Weights of a small GPT-style language model, trained from scratch on English Wikipedia: tied embeddings, 4401 steps.
Each number is 128 + 24 x the weight over its row's rms, rounded and kept within 0 to 255. Layers, rows and columns count from 0. The size above them is the row's rms in percent of the matrix's.

# layer 5 MLP down (transposed), 384x96, rms 0.0502, rows 333-368, columns 0-95
size [ 92  88  89 111 109  99  93 103  97 110  84  84 126  81  99 100 124  89 112 101  78  92 105  90  91  96 109 104  90  92  89 107  87  93  84  95]
[[ 77 126 116 114 138 134 107 134 134 139 119 102 136 176  88 122 134 115 212 161 169  99 101 134 115 130 146 141 134 118 168 159 114 125 127 125 177 130 117 140 116  83 161 121  83 117 139 129 150 134 158 163 121 132  76  74 131 107 153 137 143 134 113 171 107 125 143 113 157 111 115 120 118 156 141 118 126 145 143 124  83 153 135 113 114 107 127 111 123 152 140 141 111 126  78 126]
 [159 116 163 130 106 147  94 141 135 105  97 116 116 120 115 103 134 156 135  63 163 141 104 195  90 128 125 129 101 179 153 128  76 133 122  91  77 126 130 107 124 118 118 100 127 111 135 138 155 119  94 154 138 119 149 133 126 159 139 166 154 129 144 152 145 152 145 106 100 152 171 113  88 147 110 143 150 147  76 129 122 114 110 142 136 146 134 129 122 121 128 117 164 129 140  92]
 [124 132 117 121 178 121 129 131  98 141 151  92 152 145 122  90 186 138 156 108 121 141 131 127 111 129 102 148  90 131 136 118 124 175 184 107 101 142 105 161  79 159 133 108 127  92 115 112 149 123 111 120 117 150 110 112 156 136 149 153 132 124 126 163 140 157  97  95 120 125 137 164 139 155 117 139 153 111 114 128 137 109 109 112 163 108 142  90 189 109 110  90  74 150 127 119]
 [148 108 106 167 153 121 127 122 165 164 138 117  82 162 100 136 110 138  84 135 102 149 126 139 151 157 134 100 102 142 122 118 101 145 136 117  92 157 116 144  93 118 104 118 122  94 126 160 112 119  96 156 123 104 132 108 143 145 119 108  67 129 134 139 103  98 134 117 154 160 142 128 175 149  77 149 130 129  82 153 153 147  94 155 135 133 136 185 121 139 138 125 164 155 106 157]
 [112 130 134 151 157 152 165 111 133 125  76 123 120 163 150 120 180 138 115 118 106  89 165 158 155 139 107  95 149 121 118  92  91 117 105 130 173 132 133  99 173  86 101 118 105 134 106 120 126 162 120 122 138 176 148 163 119 133 124 121 167 115  94 135 108 126 119 128 144 134 120 174 127 161 106 154 108 126 156 137 125  90 163  81 125 133 136 117 113 137 120  88 116 161  91 116]
 [138 147 130 149 122 133 130  64 167 126 103 127 102 101 108 103 138 156 133 104 111  74 104 159 123 160 104 127 132 177 116 134 103 108 155 136 104 109 116 168 150 117 130 161 115  74 116 141 116 101  74 178 111 132 163 173 133 128 155  98 120 133 164 127  78 108 123 104  99 143 139 115 152 155 113 146 159 165 153 124 139 127 126 118 120 122 125 128 119 134 150 169 142 132 131 146]
 [133 104 111 116 170 125 128 151 149 120 114 117 119 119 128 141 116 109 150 128 122 109 145 119 152  65 158 129 112 122 190 139 108 138 181 106 116 154 153  88 131 141 123 123  96 148 171 116 161 125 154 141 170 141  98 140 122 130 163 100 105 148 111 107 128 104 138 125 153  86 135 182 119  98 121 128 131 133 165 111  96 137 134 163 135  62 128 133 114 147 115 142  85 112  93 107]
 [127 102 161 156 157  88 117 119 107 125 110 126 131 143 115 138 145 100 111 135  89 175 143 185 145 169 114 168 116 123 162 141 181 144 165 145 120  86 135 127 128  75 134 125 122 100 141 161 106 132 118 120 105 111 102 121 119 123  90 163 153 124 141 143 102  94  92 141 124  93 115  97 111 117 173 133 131 141 182 125 117 123 125 144 118 147 145 127 118 128 105  78 146 143  93 119]
 [117  57 109 126 117 119 133 145 159 155  99 104 145 144 128 109 130 157 109 142 131 153 119 151 164 143  97 136 126 111 127 118 130 146 151 100 128 111  94 131 131 132  92 140  92 125  93 168 142 127  57 115 149 179 130 143 147 123  74 134 139 132 159 139 121 123 146 129 131  62 159 144 144 100 119 155 142 129 109 136 135 146  89 110 104 105 144 137 117 149 127 101 153 169 137 169]
 [ 79 168 122 113 135  80 119 127 115 137 152 166 120 133 140 142  98 131  96 157 147 126 151  94 116 144 121 116 104 111 133 105 110 137 110 151 106 119  62 100  94 129 127 103 147 105 129  85 138 148 168 112 115  91 122 126 178 177 105 100 134 149 146 105 139 143 170 153 122 125 165 123 108 148 122 109  95 103 128 144 127 147 121 170 124 148 116 170 133 147 103 134 164 143 151 163]
 [110  99  84 145 128 138 125 167 133 112 141 157 126  99 164 146  87 102  87  94 147  96 125 177 173 116 131 143 133 143 119 134 158 124 140 180 138 110 104 109 121 137 131 144 124 121 110 141 106 106 107 153 115  66 138 101 178 131 138 120 139  83  93 135 121 148  96 148 149 135 153 130 133 153 121 158 159 116 153 136 162 139 142 133 121 137  99 135 142 107 133 127 146  72 136  77]
 [141 124 165 139 165 132  85 141 136 133 139 119 104 127 122 137 145 111 154 102 141 209 126 118 149  91 127 129 128  95 136 130 176 143 179 103 172 143 143 100 103 115 106 116  74 120 127 143 194 135 124 139 156 119 140 138 119  91 150 125  96 121 149 143 136 156  91 157 120  96 125 161 120 106 129 107 119 137 136 111 143 126 162 105 125 107 125  80 153 110  99 106 116 112 134 106]
 [ 99 121 170 165 112 152 139  71 111 115  81 132 137 117 104 134 132 137 123 118 103 177  65 151 121 119 107 162 127 150 141 127 157 106 119 103 109 114 120 128 149 129 110 154 141 105 130 141 158 139 173 131  84 151 142 157 113 100 130 140 141  93 167 127 133 143 154 137 176 105 133 145  71 140 156 142 129 118 130  92 135 151 131  96 101 129 120 116 129 140  85  96 142 151 154  95]
 [146 150 148 148 158 131  93 124 116 140 173 158 122 142 134 121 130 102 179 165 129 122 127  93  97 102 160 123 149 147 102 118 100 107 184 146 158 126 151 140 111  97 151 103 113 116 132 145 132 139 159 112  98 142 149 117 118  80 151  96 101 137 160 110 132 121 144 139 147 181 131 126 152 136 128  89  62 122  97 119 118 122 119 139 117 132 101  91  77  88 110 125 106 140 142 118]
 [166 101 143  85 132 145 117 130 138 133 164 133 134 106 142  88 121 134 113 145 128 168  97 140 155 105  86 143 164 114 129 137 131 141 119 112  84 128 135 123 138 159 113 152  94 140 126 134 139 135  94 137 113 117 163 116 138  88 132 141  82  96 130 163  99 104 174 122 158  90 152 110 140 137 104 181 132 116 118 146 123 148 139 123 113  95 176 116 107 132 126 103 126  97 208 129]
 [167 142 148 157 151 134 119 159 117 114 148  90 145 134 135 151 123 110 118  73  79 115 157 118 125 161 119 117 115  86 160 127  64 132 116  63 178 125 114 135 137 121 150 135 143 134  82 143 117 100 175 140 151 153 157 126 128 107 127 166 112 122 135 119  96 124 117  96  95 135 104 130  90 131 163 133 156 122 114 123 138 111 146  97 100 136 171 124 141 112 153 131 162 126 145 139]
 [116 154  99 141 134 118 142 142 127 118 111 127 115 152 149 146 125 131 115  93 151 118 112 147 160 103 177 140  84 135 126 135 112 112 142 120 148 125 111 126 120 114 157 151 102 104 101 126 143 143 119 115 139 109 180 184  82 170 121 128 116 127 123 152 153 143 105 128  80  87 176 159 114 130 107 132 135 100 141 126 122  96 125 122  66 153  56 130 151 109 157 160 127 138 167 119]
 [172 122 105 148 171 116  97 152 138 170 120 133 152 124 120 149 116  73 145 126 156  92 141 127 120 124  89  87 163 127 171  78  91 119 123 129 135 143 142  98 136 108 145 144 147 111 153 123 129 128 146 139 141 124 156 148 123 106 105 121 115  98 129 111 133 135 148  90 182 148 171 156 123  95 169 132 134  98 126 150 128 134  99 101  75 136 148 145  85 130 148 114 122  86 151 130]
 [188 108  90 138 166 136 148  92 102 128 141  97  98 110 116 116 150 161  90 117 123 160 108 110 143 119 139  59  97 123 132  89 112 105 150 124 141 150 145 148 125 129  95 133 113 115 127 155 105 111 125 138 162 164 115 138 127 133 143  78 133 134 117 200 130 124 116 111 123 181 128 140 151 135 114 163 121 149  88 166 132 125 132  98 152 124 114 141 115 117 137 144 102 145 164 111]
 [131 118 139 142  85 141 153 131 110 130 123  95 170 135 120  83 112 175 117 124 116 150 112 121  70  95  96 188 151  54 140  93  83 151 136 159 119 142 120 132 123 100 128 130 152 143 146 140 148 107 133 123 117 126 174 130 142 135 126 140 105 129 108 148 145 164 120 119 146 140 126 134 127 147 179 121 136 101 127 122  85 103 144  87 161 113 131 122 107 172 116  99 156 132 141 119]
 [124 134 109 151 173 134 104 115  91  81 110  99 119  71 116 125  91 168  72 145 114 166 126 114 108 137 104 130 108 152 179 104 152 162  86 117 114 133 116  90 121 164 123  99 119 128 105 146 143 130 133  90  99 124 158  99 151 150 145 121 159  89 148 164 107 108 122 143 158 148 143 166 120 157 124 145 146 113 166 155 123 127 125 138 135 134 127 139 145 132  95 144 145 142 156 111]
 [182 142 138 106 145 141 119 123 100 140 152 146 167 158 114 153 136 103 125 140 103 154 110 119 113 105  96 127 134 151 141 123 129  91 165 145  98 140 119  72 111 155 111 101  94  92 118 156 140 136 109 103 103 106  82 122  99  97 117 131  73 112 153 171 159 140 124 120 118 156 137 147 158 122 121 120 161 100 145 140 153 108 153 109 132 160 129  94 145 170  76 152 119 143 133 150]
 [119 125 124 145 140 122 136 120 158 114 145  90 139 167 192 131 156  77 154 160 162 143 124 140 129 125  61  97 115 108 115 152 142 135  88 136 133 115 129 112 134 131 179 128 139 108 148 111 134 106  65 138 131 149 131 112 126 158 140 131 127 123 130 112 112 128 102 152 138 144 164 137  98  94 128 185  83 118 133 107 175 129 146 105 119 109 139 120 133 123 145 148  83 107  88 121]
 [123 158 156 133 136  87  92 140 134 151 143 157 126 128 131  80 132 156 142 146 110 143 154 134 137 146 197 108 140 102 115 134  88  89 131  73 137 144 146 134 136 174 103 155 161 121 154 104 138 119 140  96 119 128 106 111 113 123 115 132  93 131 108 109  73 155 135 158 114 164 119 114  92 128 144 149  75 150 107 105 120  94 121 113 140 109 152 133 135 128 127 157 164 119 152 168]
 [144 153 135 105 135 143 129 110 121 148 115  62 126 122 166 154 131 129 129 135 100 111 123 158 143  98 159 118 145 168  90 125 147 142 124 130 144 163 144 136 104 151 154 149 130 102 158 151 126 152 112  62 163 130 127 122 100 106 140 144  81 125 112  99 102 101 108  85 117 161 134 171 146 120 106  71 123 135 151 118 138 127 150 132 155 178  83 122 109 114 143 138 121  90 120 150]
 [159 112 160 139 136  67 140 154 128 101 192 138 154 146 121 148 147 123 105 125 128 169 145  96 164 133 155 122 144  62 111 158 107 134 122 128 133 110 101 138 122 100 125 143  96 156 158 144 104 111 150 114 151  82 142  85  99 161 146 160 129 118 133 154 152 100 149 104 116  90 107 131 110 119 103 154 125 143 134 116 117 105 136  91  95 125 148 136 127 150 153 119 150  97 153  99]
 [103 112 122 108 128 108 138 142 122 154 141 128 127 113 149 125 118 115 185 153 104 176 141  99 118 126 122  72 105 132 113 105 149 173 103 108 122 151 149 140 161 130 120 106 177 132 137  97 126 110 130  98 121 109  96 174 136 114 115 110  92 136 128 123 182  80 112  97 129 135 168 127 152 154 136 140 111 145  78 143 168 107 126 139 130 114 175 130 120  97 156 106 138  99 168 147]
 [137 139 132  96 105 142 134 161 119 144 144 134 117 128 129 131 157 128 134 119 150 135 107  95 109 154 107 157 125 126 103 117 140 146  97 116  72 189 142  64 160 150 128 130 127 110 114 161  99  86  91 139  76 148 115 101 156 133 131 142 125 129 122 136 106 111 116 140 137 139 153 161 152  73 129 143 100 129 160 119 155 100 134 137 137 163 147 155  87 106 160 150 129  89 162  97]
 [125 188 135 130 146 158  82 116 145 128 138 170 135 154 128 111 101 137 152 120 119 127 111 112 117 109 129 110  84 136 119 125 121 109 146 119 145 124 104 117 165  90 131 155 147  68  89 159 136 137 120 151 145 124 121 120 107 118 113 110 142  98 116 157 132 124 122  82 118 159 155 139 123 101 165 163 170 113 146 129  76 163 118  98 163 171 104  65 115 141 109 156 121 140 131 121]
 [156 135 158 129 179  96  91 190  98  91 158 149 128 163 127 101 115 147 160 110 126  78 105 126 143 126 161 104 110 115 135 142 131  95 118 117 152 129 118 137 101 111 137  95 136 105 151 129 147 104 174  99 111 101 140 150 143 127 150 128 103 105 154 197 143 163 126  80 112 127 107 120 118  98 108 130 125 154 133 127 119 112 134 141 146 130 109 131 139 139 111  99 181  99 149 132]
 [129 159 152 127 133 140 122 126 110 102 103 134 165 121  68 156  93 144 143 104 127 146  82 122 115 142 138 142 140 117 130 105  92 123 161 107 115 148 178 118 164 124  82 122 113 127  92 176 102 104 134 120  97 143 154 166 157 149  86 158 144 142 111 123 116 133 144 131  92 138 107 122 155 131 171 126 156 110 133 119 120 167 147 137  94 142 144  97 131 118  81 151 119 144 105  74]
 [167 107 138 125 115 122 121 127 115 124 125 100  97 170 121 105 141 139  83 164 117  93 168 138 161 119 139 157 150 131 149 116 186 171 137 125 102 141 108 145 142 150 130 154 135 114  92 145 119 137 130  68 127 145 129 139 140 138 125 145 129 118 114  80 131  61 143 142 103 117 149 139  91 100 124 101  88  77 172 101 144 128 164 124 131 159 148 137 109 134 111 168 130 122 124 116]
 [148 133 131 138 176 132 140 120 114 142 162 159 137 132 153 135 111 108 157  73 178  76 127 114 152 144 187  95 103 140 168 134  87 109 149 122 118 125 126 111 151 141 100 140 144 140 147 148 128 179 148 145 120 114  97 117 114  79 135 108 118 114 103 146 117 119 106 131 117 163 183 146 119 128 136 151 124  93  96 131  97 109 134 109 115 114 129 128  75 132 137 151 159  88 138 129]
 [121 116 131 139 129 126 106 111 123 160 101  90 127 147 180 102 165 162 148 137 135 114 117 173 152 130 128 124 125 123 155 123 132 151 129 136 131 103 148 126 141  92 119 122 105  76 126 149 135 193 117  63 118 108 118 136 167 147 130 126 123 123 152 179 123  97 118 175 107  92 140 153 130 115 134 142 149 135 141  87 124 121  92 155 135 150 122  96 112 111 118 132 101  58 139 101]
 [140 146 156 161 107 119 135 122 102 160 109 149 180 111 111 130  95 133 139 110  95 107 104 139 100  96 140 137  96 143 143 125 137 100 135 126  99 149 126 127  79 168 113 147 144  53 149 134 169 127 127 123 112 126 130 132 161 111 119 114 161 132 146 176 183 161 147  92  89 130 112 121 131 145 116  88 113 158  99 156 119  95 111 134 127 128 124 120 128 116 153 116 177 124 164 109]
 [119 135 150 115 101 131 104 121 113  92 118 156 155 119 146 161 107 128 138 155 117 109 141 136 140 130 149 105 171 108  90 150 154 124 128 126 159 124 107 164  85 144 181 151 137 117 148 107 121 112 142 123 107 160  73  84 140 133 128 128 131 149 112 112 155 157 119 168 154 102  67 148 114 100 100 123 123 117 159 117 131 148 151  98  73 165 137 152  90 132 123 106 176 130 103 131]]
# layer 5 MLP up, 384x96, rms 0.202, rows 334-369, columns 0-95
size [ 93  90 104 105 108  97 106  98 114  95  91 117  75  97  89 110  82  95  96  91  84 104  88  92 107 107 110  83  88  86 109  88  79  84 103 109]
[[142 153 122 138  97  85 125 107 184 151 160 127 168 119 144 123 138  99 132 156 118 112 123 100 152 144 119  96 133 112 105 157 157 117 125 160 134 102 141 131 164 122 127 119  92 141 110 133  99  75 123 128 116 143 147  88 126  90 129 119 115 141 124 138 104 150 109 129 154  95 139  99 151  80 127 120 157 135 117 111 135 164 144 160 140 111  66 113 158 210 137 123 144 128 144 139]
 [131 156 121 135  73 103 121 115 170 108 107 106 129 107 101 140 109  77 123 169 140 139 137 109 148 115 159 144 149 168 122 151 114 113  88 123 157  91 152 144 117 115 143 131 139 131 154 171  81 154 122 135 128 109 150 106 117 103 120 141 115 106  94 137 133  98 152 125 145 165  99  67 130 138 137 162 105 145 151 126 151 164 144 130 141 135 108 163  65 141 112 128 146 125  87 145]
 [144 146 175 157 149 126 135 133 144 157 157 161 136 105 157 153 113 164 149 160 148 122 152  90 130 147  95 111 124 123 102 142 111 112 130 153 133 107 108 130 131 118 106 128 124  90 118  94 116 167  88  80 121 139  73 105 137 114 119 126 145 118 153 116 156 107 150  66 142 176 115 146  87 105 147 132  94 117 126 174 111 146 125 150 141 147 171 113 138 115  83 118 100 108 133 135]
 [140 110 113 162  83 137 111 121 164 108 143 174 127 171 133 132 150 113 130 177 133 132  89 166 146 157 108  93 139  80  82 134 142 137 152 129 101 115 131 112 117 121 131 144 118  78 120  99 116 157 102 155 121 117 127 106 119 115 130 137 141  92 121 169 127 144 146 117 128 185 114 150  96 117  97 140 138 144 117 109 124 134 174 113 125 146 123 100 189 140 107 119 178 134 111 101]
 [156 177 173 148 131 133  94 134 116 101 147 139 110 135 106 118 115 120 129  66 108 125 129 153  93 143  98 126  88 115 132 114 146 137 115 125 131 142 118 128 121 108 141 101 114 158 116 175 174 116 137 101 162 134 110 121  89 135 124 193 142 140 117 119 153 108 108 121 171 132 107 139  84 125 179 133  85 150 162 174 105 127 145 165 136 116 131 129 151  91 121 134 112 146 125  93]
 [120 132 134 118  60  95 138 131 158 113 130 139 159 141 110 108 129 101 179 133  77 116 147 122 101  88 108 130 121 103 150 139 149 129 154 130 169 130 115 122 101 157 174 167 123 100  93  97  98 107 133 117 158 138 184 121 107 120 154 160 105 108 141 129 138 108 143 129 134 101 146 107 132 140 111 160 127 107 163 181 105 149 118 141 159 104 125 124 134 115 104 104 132 173 154 151]
 [100 126 106 128 126 108 166 132 184 114 100 155 134 133 164 115 102 164 128 157 150 135  84 109 126 102 127 152 120 133  92 154 147  92 108 104 167 142  65 145 171 116 111 108 133 144 129 133 160  81 145 105 115 133 137 126 111 152 136 137 147 103 133  68 134 106 122 147 101 123 128 160 159 118 173 127 143 110 130 124  79 148 135 159 108 119 155 110 134  95 102 129 122 165 118 143]
 [112 139 129 160 110 113 190 168 136 130 136 116 138 147 115  85 116  99  91 118 134 134 167 144 151 120  99 109 138 163 133 151 177 127 134 130 136 107 115 166 148  79 132 130 142 101 121 139 141 150 134  93 155 133 107 149 117 104  93 127 153 108 107 108  97  58 141 164 118 124 141 180 158 128 162 144 122 152 134 116 132 124 129 142 123 117 103 105 108 106 126 124  96 160  71 144]
 [135 114  75 144 148 151 116 111 139 113 104 123 135  99  97  96 127  79 131 129 165 113 120  81 121 150 180  92 153 142 139 112 150 119 102 118 165 141 157 110 123 141 121 143 135 146 178 171 164 128  79 145 113 118 145 134 131 110 129 117 158 149  97 123 136 142 164  98 113 132 126  93 121 135 146 114 102 188 137 117  84 121 113 141 153 167 144  99 114 122  85 140 134 163 126 125]
 [159 153 153 134 136 107 126  95 130 137 141 118 157 119 121  78 127 140 152 135 110 162  97 149 102 116 137 126 127 160 160  70  90 133 136 111 123 179 199 159 108 138 150 143 134 140 126 121 155 128 162  58 108 114 121 159  78 134 122 129  82 158 128 120 129 114 145  91 118 128 112  92 126 129 122 134 104 126 128 144 134 116 127 132 185 129 122 100  95 125 106 117 122 127 153 155]
 [145 151 105 106 124 120 147 114  99 107 134 155 176 110 114 167  94 146 125 129 148 124 160 147 104 119  92 142 104 134 131 143 117 156  95 127 114 108  97 116 147 147 170 135 118  78 123 134  81 124 171 108 124 147 101 110 122 102 119 135 161 194 104 109 113 125 152 118 165 116 110 107 139 110 121 164 171 105 126 149 134 134 142 100 126 149 136 157 103 100 138 141 129 200 111 102]
 [154 123 166 148 137 106 134 145 111 140 120 122  83  82 127  91 142 162 112 112 148 130  95 174  93 121 135 124  92 149 142  52 121 129 149 156 129 122 121 153 113 110 138 128  97 107 143 165  96 138 143 113 136 145 124 117 114 125 166 101 142 150 169 111  69 110 168 121 111 159  93 116 100 132 142 110 146 148 129 132 137 132 128 183 111 144 136 109 149 125 149 102 100 142 172 127]
 [112 148 117 120  73 117 145 135 130 158 139 134 169  73 103 139 147  68 137 184  96 131 124 134 129 138 119 168 132 128 113 116 121 144 102 159 136 133 155 146  81 161 136 132 130 142 105 129 142  80 118  96 148 126 173 151 146 120 123  90 134  96 158 109 117 116 133 130 120 138 152 146 134 124 124  91 123 125 110 141  99 132  80 116 161 128 143 162 136 150 157 119  98 157 137  68]
 [118 160 129 155 130  94 152 145 114 108 119 105 151 161 113 171 175  84 113 101 143 132 142 121 106 160 135 163 149 153 133 144 146 150 138 112 164 111 123 115 115  77 122 134 151 130 103 118 110 151 133  98 164 110 116 130 110 117 113  98 133 126 140 111 167 125  87  86 102 115 169 120 152 129 168  85 161 160 102 148 142 110 130 103 158 140 103 153 119 136 116 131  76 152  80 136]
 [ 94  96 116  89 117 111 147 143 137 109 166 160 153 148 137 134 127 114 158 132 136 151 109 135 182 133 132 109 121 103 123 165 140 130 124 166 122 122 128 118 147 127  84  92 132 152 123 125 125 127 142  98  90 149 118 200  69 129 117 119 120 113 163 152 160 125 129 139 144 118 110  82  89 134 132 156 138 150 117 154  87  93 115 108 139 113 166 123 147 136 135  83 127 156 124  78]
 [155  71 109 129 145 173 161 108 123 157 133 137 126 123  66 148 158 114 137 152 163 126 141 161 136 162 159 184 110 137  97 128  97 111 108 141 130 108  38 101 124 136 137 157 125 157 105 148 170 126 107 122 127 129 127 136 132 137 137 126 116  98 122 113  98 174 112 131 150 156 157 134 123 136 110 125  95 132 104 121  88 109 134 129 124 130 114 101 165 118 138 120 104 128 127 153]
 [ 81 134 129 145  92  95 148 157 127  66 169 149  87 128 147 138 123 182 113  94 117 155 117 123 109 129 105 153 138 128 128 122 128 137 117 134 132  67 101 135 186 132 144 138 120 133 131 110 135 167 156  98  88 145  97 148 121 118 170 114  98 112 183 130 151 163  97 104  86  91 138 134 139 143 114 137 158 142 109 121 127 116 130 151 147 118 131 124 162 114 116 118 121 125 110 151]
 [153 111 118 175 113  90 136 119 122 112 122  72 129 127 144  98 120 135 125 126 114 120 185 145 145 171 118 134 112  75 103 101 132 157 100 140 183 133 102 120  67 140 156 130 139 124 136 117 109 121 171 152 151 159 151 121 138 133 124 143 137  91 161 180 127 145 100 131 148 138 101 135  96 105 118 169 129 127 115 141 116 146 145 159  90 149 118 135 116 139  91 108  92 110 146 116]
 [129 108 113 148 156 158  77  78 131  93  90 151 105 122 136 110 121 139 140 109  99 112 133 121 130 151 161 111 107 143 150 137 155 126 122 122 132 124 113 130 119  77 140 131 105 146 164 130 155 151 105 117 152  72 110 126 142 124 155  86 165 123 152  99  99 104 152 114 135 152 144  99 182 143  94 145 133 124 110 140 135 146 126 161 101 145 142 157 140  80 186 101 127 125 160 155]
 [130 120 129  75 117 116 124 151 120 173 156 169 171 159 118 116 115 112 128 116 125 131 145 116 139 128 163 113 102 147 115 179 120 136 119  83 140 100 109 117 154 166 136 144 158 164 162 113 117 128 131 157 118 127 147 141  83  66 158 124 118 153 117  66 133 116  95 122 117  97 116  97 112 100 142 164 153 119 135 137 112 126 182 116 119 163 135 137 120 106 160 107 113 137  99 143]
 [137 125 111 142 174 123 151 115 134 153  72 106 106 119 150 143 136 172 100 110 147 136  99 121 148 144 117 150 107 102 136 122 124 166 118 155 136 100 131 138 138  71  92 142  95 159 124  95 114 128 125 151 133 155 108 115 102 116 153 146 150 161  88 117 166 131 188 121 143 122 149  89 107 138 122 111 140 145 129  92 148 134 108 129 129 141 117 123 126  55 159 117 179 112 105 137]
 [150 138 136 122 104 122 131 143 154 146 123 138 144  87 154 108 133 152 172  91 151 136 141 136 140 142  88  93 105 173 119 159 162 107 196 140 140 137 119 144 156  94 123 111  81 109 123 137 150  95 131 135 106  88 128 122  91 115 170 154 130  93 138 182 108 123 133 137 122  98 113 107 117 132 165 113 109 131 137 115 170  88 141 134 129  97 124  96 128 134  85 119 112 148 166 136]
 [ 81  86 136 167 101 109 122 153 120 135 134 132 129 144 137 138  84 120 145 137 153 135  88  81 125  88 102 104 166 100 141 131 151 151 132  79 142 121 130 109 180 151 114 140 139 148 140 123 173 136 134 175 147 118 155 130 124 136 158 160 141 125 162 103 104  98 122 112 124 129 133 144 138 149 104 104 105 130 123  94 117 128 150 112  83 103  92 168 140  92 128  94 161 170 132 144]
 [163 119  95 142 145 132 137 102 116 118 182 143  82  94 160 112  86 127 129 112  92 161  82 133 102 125 170 104 160 119 162 147 117 129 119  95 159 123 107 141 102 160 153 136 162 146 161 159 109 136 136 119 119 136  77 113 134 158 128 127 106  81 128 122 121 136 143 132 116 138 125 118 140 161 146 165 143 166 130  77 108 142 105 144 159 139 138 121  84 142 127 118  82 115 111 135]
 [111 148 124  96 146  74 114 152 138 128 126 151 112 144 130 122 123 155 112 164  84 131 132 134 125 142 166 143 101 161 129 109 113 118 135 111 173 122 109 146  42 115 164 123 135 117 101 110 156 106  88 146 137 117 110 106 157 157 114 139 123  92  96 116 131 141 162 159 128 151 160  91 142 151 158 105 104 163 113 156 114 146 121 153 149  94  94 142  97 147 140 130 129 164 109 144]
 [156 100 133 158 108 123 114  95 144 117 127  86 117 162 103 105 120 137 149 122 116  83 119 120 124 172 111 128  89 157 126 110 165 127 170 145 170  93 126 109 125 105 128 148 122 186 108 131 166 125 126 145 134 156 147 142 111 126 115 145 122  86 160  92  90 179 140 174 155  99  99 125 114 105 146 114 154  92  98 135 124 105 128 131 138 142 101 136 149 106 106 156 164 119 123 158]
 [139 158 111 139 130 146 148 193 139  99 116 103 129  91 148 168 129 173 145 131 124 151 115 110 120 139  87  95  82 148 111 117 138  85 144 107 164 153 135  92 142 147 137 135 130 137 140 121 158 120 143 124 123 179 132 131 104 118 132  93 114 154 104 113 131  32 144 126  88 145 128 137 162 111 136 112 111 138 118 160 152 131 129 131 150 123 112 133 140 117  99  81 136 154 137 118]
 [125  82 129 138 131  84 144 149 111 127 141 120 107 119 125 140 121 111 103 164 110 172 106 128 144 155 147 142 117 140 175 121 117 155  97 123 139 107 137  73 106 121 103 145 124 150 139  94 119 157 162 107 118 115 137 161 108 131 135 170 146 154 118 127 102 136 137 170 120 110 132 130 159 135  98 109  98 163  94 146 156 107 142 183  80  79 106 180 153 113 126  98 149 141 112 111]
 [144 115 138 140 116 146 151 121 121 117 143 105 108  72  92 166 123 128 171  58 180 112 148 136 151 110 130 117 139 163 160 121  80 134 121 122 121  99 102 116 177 126 121 129 125 133 118 120 135 146 123 157 150 115 173 131 136 135  99 133 123 165 126 133  80 131  78 117 116 128 155 111 132 128 118 139 116 124 137 128 117 120 147 109  85 127 148 134 192 165 118 135  84 167 130 106]
 [132 150 130 121  95 102  92 132 107 159 120 105 132 137 157 106 109 160 135 158 127 109 149 151 124 103 159 139  84 182 106 130  85 111 119 132 149 149  85  93 103  95  87 110 110 158 150 102 118 136 176 165 136  76 146 137 105 114 124 124  96 107 119 152 152 130 131 172 106 121 144 139 126 135 120 137 119 142 158  89 120 148 116 105 175 140 173 101 147 140 149 118 114 157 152 134]
 [112 204 132 132 146 120 148 105 142 149 158 150 125 135 110 158  98 136 120 134 138 131 124 104 138 153 146 124 123 112 133 130  94 110  73 156 127 151 149 101 169 126  87 178  99 130 102 110 122 109 146 138 133 156 138 108  88  90 156  94  79 153 125 123 152 101 139 161 150 136  95 105 135 120 133  92 139 137 127 181 142 123 106 108 136 148 135 102 146 110 113 131 143 140  69 148]
 [130 131 101 148 117 105 135 131 116 127 190 108 111 130 141 151 105 116 120 123 129 130 123 141  56 114 148 138 134 117  92 127 121 102 141  98 170 160 158 187 144 144 121  81 124 129 105 168 119 117 142 162 134 122 112 138 162 149 151 127 117 105 123 128 112  74 106 130 126 119 172 160 136 158 110 158 147 100 167  85 104  76 105 128 114 142 112 143 128 126 138 100 117 139 139 170]
 [144  97 122 139 129  73 181 146 138 170 137 138 143  86 102 157 136  70 150 144 143 172 111  99 105 111 129 132 108 150 129 183 129 125  92 157 123 127 113 132 138 115 120 139 120  96 129 126 107 126 114 148 110 155 123 188 140 101 114  76 157 119 110  92 105 129 144 138 105 120 180 119 123 137 147 142 146 129 103  92 116 115 143 142 112 105 112 172 152 141 148 164 126 110 108 117]
 [125 128 105  73 127 123 161 113 150  85 127 101  90 146 113  88 118 129 130  99 137 131 109 106 132 125 115 104 160 163 147 149 142 165 154 142 172 110 129 143 122 144 110  75 113 177 124 104 136 131 135  87 165 117 120 145 123 115 158  97 157 122 109  74  97 118  99 135 141 152 157 126 130  86 146 161 142 123 155 111  91 122 161 143 147 159 147 153 118 171 125 116 126 166 118 124]
 [129  89 113 158 147 103 122 125 172 112 124 167 138  83  76 125 136 123  97 110 111 140  99 138 119 144 153 135 140 111 161 119  79 104 130 127 100 158 140  90 193 107 113 118 115 132 110 153 115 121 144 157 162  98 119 138 185 109 137 121 125 110  94 140 135 119 149 159 135 169 124 131  84 171 171 113 112 119 144 128 165 139 131  82 141 117 104 117 151 123 150 127 103 141 134 112]
 [166 112 116 108 143 122  97  87  78 115 153 137 107 114 119 162 139 126 121 124 117 203 131 121 134 117  98 110 166 151 137 149 174 105 119 187 142 139 147 110 137 123  90 131  96 180 149 163  87 110 117 112 154 124 121  98  99 130 163 153 134 127 114 153 140 124 106 132 123 140 102 146 170 132 107 128 131 131 132 157 118  95 135 155 131 125 125 105  77  74 141 134 126 119 115 133]]